From a checkpoint of a small transformer trained on Wikipedia: a variant of SOAP for these matrices.
Each number is 128 + 32 x the weight over the matrix's rms, rounded and kept within 0 to 255. Layers, rows and columns count from 0. Numbers have three digits each.

# layer 8 attention key, 448x448, rms 0.0799, rows 183-240, columns 112-223
186125109161115137148087111090226145155155129159102121061113158182098128100145107141118115151113162125142129148090157104178145078047177159133135074189147111146106153092148190105112095158078132191139072160141212145141094136145121175153198130148171155136143124107099115087162078116105140068134156095140114099146110105121143094143138164127
072158056201128157105086186168108155113122098146161123122127114118124205083091135130118137131149124103128133129089113134097124118111087122159122129168108165119124142109140135167143085143136120097159102088181133099125103128116112151130118079132126140193092158166132146121165115144112105103174141076133068122189081114111169169213136159088
116163173177106089095118148089184148079123158050111137132104180157130130131148096119140096103150189132102131158122120094159126125078081157091142119171202144176136167111145109126123166119170198114183089124118103160179120128108047091163153160117159086112101074083155161051119060135146106166144113128160082111131142099116139078121090140124
164136118113222097145139130158119128108142124088146121083173072141158120096173131158148109135075100182141129053097124125199130115143156101122147130141142135102177091144199120085114134157046178113133161127143112086121149116162116147087152062063111164151133111125154086124150140148139098140104119128176130163129080107116149127087163080097
169126122119149112130149138127089120132121089137047083154130134083097178131079127146129147103100111149118124095106141110121140098168114140137097151081092170130083145115145126098138122125106106131115095149084053143151157102112124144121117111132098124151085121155091113150145147135144160138124171119133114107170195132141179161115113083150
148103093111110135097135088145187120168095129061144101112118157147059121159106120079179117148131114143134094133110114131192060168118158136109157187117162121095064126106152100116086169129068104187173133095107139139058186180177130135157141086112127150099144138100117157151133150169134119146111063099111104096186091114163133116109072134090
171135111129093159178098133118090138161161130098095144111149151146108083155111160162075126145140119148133114074139120171130137158143126111157123125137082102099075182149115153184162189135100054087081125134126100120103077129106137130156109141076142110117104151127100095123111003114139121175105204127152078157117102136127099173162113158078
157090118134109103169094092078068138106138142110122124128074097111148174152132148080131108130099124177094130139117141146120149114177104148148150090114129156144096104117133144112146133194124127144061114155123137072148139073199173093132089156128113195122152126107143193157117050151168111173133106112101091136116116106159083191191173166126
107135095132089086155177123071090156138106124134159050130107055110081119137120156125112101118030136109195154177101138059127102111169164127134127137130108171107116114125127116163180159119157121117152110109149105126130119107090129122153188134110107188125133164156184166133093132185124135158101127176141134083130129181122129094131158148163
139186045119122088126088127070096061103142159088162148139157115127169119138141112119148161137169163152083061130062138109136116124102136143167167143152116146138086115093136146133153163145148125152101086110160173173169094152081108101158103163140119120099063160139152154126156161126161104097148108095130146183135130133128101168071124143153
104118136175127110160149141137094098161115085089125112094072133140173160086100157155177163112105104104183129110141191100089115086142185172141128139107101086107237140102101142080169126123135095112109093163102128106136171119162139125148108130084164118139127135157127106153132152145181148105077116139116097141091152128169177146143122124095
173119086095133186089108102083134127176118123125144088162136109124086185132104147123138073073100143132126110075149122133099122098134100080130158097164143165126132131184086124172091127132115132082110138114097162098118148107135110157093110159132170196135159164177092148123159166103081114129121165114131089109141111118189154147154121121185
145083090082120115158126127127140147088119149216098139179107120173160164178165155117140130099149162105103125163170152111118160076087124128121124108115102145140104195141135167118155162116085126163108126106096109180116131093164145136110123149116134127107146116094125155141124087108163151142126128135103149102109146137121130155118099132097
142140072114105132177155088149129122130147175107117144154154106162133078096145141167083154138103106113115112121138187145094147085083121151131109149073168131081113069144134168129150055095121163142137146107112117165062112149112121105121154113118082107109166114153106176115172103124109140114103123110138092113160118117121118158149140118157
128141064152109149189136132125124169173095121093173157097164160103112160122066070163153131114154127141081109147196090106186149132157125164133134179096110126139122168078093157124090153117105146149089128158116119121184137158097142116143166144120099109107104117150139129118071122163080089172161172152153038075137123154125165085145137149130
100098111116121147137142172137110096138108088087124126131098112092056057105131120124144124041139121180140069184177131158138175094130064136141161164218134132096143122139167148080148147098138116102137104126133107112153111124122202080141149101114100181151111177193107142061123123159129171107120115098128155149175155161136117121154155133143
159099155164153127093099110185091089176081161125120106108152152173121133113154154075111147139162106146116146151151166101149188092107160107118174159120139111121128090110137154133160159117120104112099113084152110092163094112138096110138155152153123109159139160140128113133164108100104157120103106118089091128119102145104106124121115146100
122106103062140113109170131148133122087124125118147096140178113128132156147062127161159138101041111151106101147115066116131086180127109123146125119145061169113140175126138101090082142125100087123103164133110103099130078111180092146156163097162111129138118116148183127168110147111128125118125164121123116119157138102084121141115149080168
084048121117122172069064128135124107153075107148185171100101128137098146103089108118103122080173190131217166129147166124069163164174115146099004100145146135121098108145107128078157183134134123107138135112130150189065123153119191122111121123174127156157146185121169126158139119128167090128105094101150112057138166141160106173128159165085
126138150097094106133126116140147166119160107153114079118153164106202086143103100132121125114117152122139164159128055108153159091106116204086113199139098167120182112093105140157122116117157117137104134139114146128130131161164099110139183122122159142115114171057127105172202138122114133095114106101124047152167091129154154153074143096156
144121134149137096142109127148096106116179102155171116134164100134177130077108172166112139094142140127111134136125129121121149205170094125116185147121098176072152201167142139154110106067154111152138123106161148132071108084128202141109135115134132093136140134090151088144147131110154188169162184114122104168140132108125109147147145137142
141125092145154127104146134108144161168146130151125163123121139167141127133090153145151117100106107108123170112106146134133151073094109127143127108173109133097105116090108150146149108081127148112119065087142135089149103135101123099111094098086075070137088168099051120108046146131143107178192141127160121100149136155119098051191136150125
116107139099162162168142138101095145133163139146089116101103128177132159106150119142112037158093075160095104117155164133126142081166127082152155132149075128094146164100096135127166143095146077134146171148121163139172201099123164161141144165178094099144153167150105105150117151136127104136132140110108116124164125077093126088146114095180
170094109146124079142160125154179178134110108111111142130129148147082118155136083155089128140126082106130153103153163112131076191128145086098121059117115156078114132194055133143105101167105158081123181172164183136144099105139124074151133109129110094151122078122138119152156142137132110170090152063159057119119151100138099177108131089126
123127144150111192105152145149105093149168099140157114111114143114099131114160126134114107147149120140168094133133133112125133148126106090159066122154122076137147093109108113114084090178112096118090081089155078110098143136173117097119144102128167087120125145156141129075104146147114155069096127137087134112139143077106144167109075150094
125127091082110135122118153084113131164158151145105148180110142108107169155117180106151114071144100130130134155096142138118136112117132072152135158177116147064101163092118116108120168127111112105147138107129113168132106123145119153092107123121131097111116111142136161124144219131121144137108129190108146131138127119108172137113186057191
116106124067109117090127146127135165122151174127112114130053134129098085154202123113064171081095192126123139143085119162164107127137117155168119138188147134095144120109176073127138163146145107101106097122119149162134157156131144145126146119166053148095086132131120113130110139102126124094102116110164126156069123171109110169159109132107
107133106125151158163144109097162119139170144162134171158165174115142173180125160147180150134118092115166057145118122142130142118144168130106126103108112107168098122102155152158170121106074147116173137161156120234104092131122068140082157143155145149201113082144130088134116131137097118134121161139118099113103162103137088161104139088158
077115119143148093168138129102152111161132168044134171130125159177128136137143122091158077155076146082105125121135070117171158131151114113116113131119141182077107178158145137089100131126088144106051134120188150098137085105132142123117136131100176113115149115160147135096125169093172156148137076056134124132158116100169123124126112160120
178128141118105106142075128147075137099079116172110120078140084149101070127152129146136158117140115137134121117111176142171178110112125139147078112186105110101130117135139123138130100158116125082102131158170116128159121093142083118122184123118139136139114108127152098171158115132093145087107146128165132136135089099132119107121115093129
098131080142154141090118125135137114102126101130136160156175134122069156118148113091211099138147149111112124132153125136139101141116111140171167100089114156135165122132144152104130117177091147201128146108100075137094135176156143109154136103124115099129118118144128155120168156102172127127147123197119142122122149092061078113136129134149
163119122157136153109140111133155139151154117102184095146189090157109121077149142063128093115131136163205091121135097113147196115106099142060146142130158126124110102154132069119133144059173135186089128194125144126083090139239126108108143101048113124137116208159133133170128125119144148113147210058132109091123156161142114080119102169121
061133149112125122132073133109107090168102206121130189113128160143100107125175110208094136121090141154109093114152124103111098181123125164166095116161195157134129096107138097093118165171145160136091132121130079196122112137127133184114142138183111117081094118140128105109114097163117153128090121076147081100109146086177093155167104149107
109109158132146123124094152147145174092099108118106092115151136148122134149124130154101128070102147137129134136091152180153131153151173129113158119134149158129139131136141113128152118116098127172109097106155145172075191114149126146087137138128187137113157154170083070081176120123067073124181111093134095190081153101116172134119147178127
132122106166140094135119183148122124121143087155139123110109101120145167119178184140165145101106148118119159106191125096125131137118151168094120098078202103090104132148115127171177106104091106150202144102136139113102106099146145128160119155078128127093099109146086106128143093116121117146125119108126136123131144135156196106108090150079
117168140178107105125123146089143068087122107124129106099103153126120124093120131117064153070087145189063151156081079136106135109167081123177108188080113091130107181140164084114171177145167142119138147119145139186112153194145122082162098111110120115157104124073127102154142118126061083146101086108101107121130174141136113121125066111132
109158151116119126136137096067127086120121136180138123110139141203109139106162171107126111104115108132170159178157125208145158132152108129021150113160152111114156150122161129083088077119100165124135155086126122131161113140101111138124073123124180170158115124096135135165117160159226129159112130143124159043081087142147127168124144108119
164100119087170118134162136077174137097085145159183097106145142109108150148136073119140160142108130112171129109126154069126111074160120158128116057111140153115134128101106138101176118105158111138149119098140120094152173109166108195114078142176146140088195113134063168117149125089098141078178108180134138104134126172120160123188110096129
133103131101086145140110133146185103131112154109089102109095123135077065145182089088127167162139092139171064102083160158119158128123148121172065143151079179097159139142171138127097126155142165090136134111090182104095140160156103115114165080096120114128060201129139201090106111158160142133159116106149143164130162152155131150149136138145
159137131116110126093115182167133167073113106142119111171152118125115159114111122100137114191081154125127086114151096129150101104148118138137132117162159145065154086128154106104136136080089140164133189106069186145150156157117133053069140135125157065097155130111137096114165113117058163201140113094127092207177124127136187119115089103155
154141154140131103128110091140127164092088083136152119125141168077129146077164120117120111145125177125107149115111183128151075158093117161133180156152191127108072128167207135121105098098147071159165121114146140099094117117174109159128069105144114132090091121103113118159135138126118135113150144106152124135159140161094089115092101101134
130088116101127184138148129138161151144130135076124154094141168159168166088147106162133130098103053128090124135111158132128150160164131083077136149120082126111071176114137162092112097081100111113148061152155110117111161124100147136133103131060141143129167207158072109108138072163105137135095133165065158099138120084097132103115182143132
074097177165096168189085138047149124116168132130134093115117110104097162103156099137072110178171151091124177138154167118147109062089167149190158157070162079153164101196130201142116129088104156151093123138131156127085132148128142160163147100071088097132150172183117071133083120120117121066119132091145142111101117178101101143076067203155
137131120151091058136144073156127154121093113110163156188133131138091109093150147148163115070127131093136126151108178096160115073116135130086143154114129109118139121117120082134123161079126127134112104171112107115133086145127094133122098144142196190129110108158122151078136156165150142121117149128114142149096143142120113134113130123139
066167129110118111111166094159166108127130125078174117142100166133118135153095142154196097233107097130127161118158177101134112113149117116143141156197142125134100126091148140118151095142158096106107125113147129070084096098135158084165150106068120105119139101128127129120157101155146128171122087136048144123124130105147141115139093071170
115089102124133126145082188112094159141148119105029152148140103156154159142124147152142151166137120109094080088093132124123138132095117175129121131192124149183170106132165173153107128084066138118175173151155089136144090118122114134065110118108106130134166160112122160127146135133114137090160141115138073093133107130142160181116142146160
103125111165104132120133140119152139145175082119155143158158118156126141188126094173108114140118115143060147110137131087187092075125142121131124124120124154175084140138082153138108098127118110139102105151109145113164092128133117140104111138124082120159165113142141091104127126148123114136115049112110127101178121116131166158118136166171
140130075172125122123157115116132155122120131091153116160126123125160158185113144117211204122146112113136100128098119089101150175081106119100157134104157134137173108143145128119136129161121089143096127104181101120150199111160153135122071168120086077099141115097068093141177093171165138172145120150088112112159116081119119130120152099204
128117139122133168121090140148161181065114083133115124143161131110072163143115087126078126112099111155128134153119118109130140178148153121149185128122118130101182140108060156129134137084119160107137129100096096241142096068125139091183122125165107140151141121117128114080141137148116152167125124111116145143100167150122098137107097059113
067128150151135099119148161133079108185122128174175120149128110186139128150192120126168133160135115136130155098111141164123152118161158154162133052137088150157119113120147134148172136104146096084135128154140096132183105106150107180148151142109128091106154098158146086132119114160124140125151158136073124181130170116086089192131152065101
113091169119095065139186126133147165096178085109115095192115134176143106083098146102148163137191136149073104144126113138153144108109121178074123144130115129113172152107131123103113099148134154089143163145111150103109131157088128127149147098147147138104156163148104199129141102104128110175162144103130111133062160116129167141158169126126
085156112136093101126138149176113034113089118145095141096154170130139114122117115109120140099137084151138138123102107167149168153111095147144095120155140113143111133132166149114091184084132137137121164149148116126109134162132150096156121163119091097170074088106157099121144044107131089149124136139112130160141159106118136061171178132114
117113139102150148121108164131124115116134132129095147150113104110103132122143128112078121131199155134156078124136102165107139069097056123134109112112140170145217119158134136136109142123138121164129128091089106080171202168149152136132153109087152122156094090135113120110110124173143151135103136147137139115102101142091174136132124163107
131147100092098092139141130142132177204160152137109147122164116092136093152096133132129164133122115120070138128127085145115150138132145093132133164168107102101168104124113150133085092172169099148164125133166084138108134142163126167129113120153106200178194129165158138133112132152142103069132145045105163146117110115106071117094170136101
068166162168166122096092116133149107176160151156090124122107160145102132116107136151161100094190129131089101139114136152118076091106099142131128147147092130179130142113133107154170145131112100149134170116179139196133118132128134159146129108179132072127114131144106160116117130152091094160129153108122158105143168102112119122142119136136
153119087133146174116173134135137116159130168109147124136122215068124123102110141121125087165144080099081120175131142169141160078082137139120148142145104129115127130078089143118129102138111121167103145135147128103095099098129101060093135105111126099128118106064138127150122117138174100163148092072067179147136139110095195160138125154165
198094143122093101141130110158115109140134109117165148089124138127107207137150149083149110117157149153156107085114142123142105133117107104164142105050139093112125155123127136087111099143121095121113100101173143153090133140140145116137088128131180171182169159090067095113097089096094095133141141113140095125135163112110132116182127151186
086141110182137089074106100151137115093141161088142156161155122124134118187123114123172189101099124105154102136166112165091120157129151129145175114142158075143146119118170151135171101097130124086138145123137097167120087143124189091147091136124101133110117135122100113128116056050129090094133112124154170162106135113089116123106125152066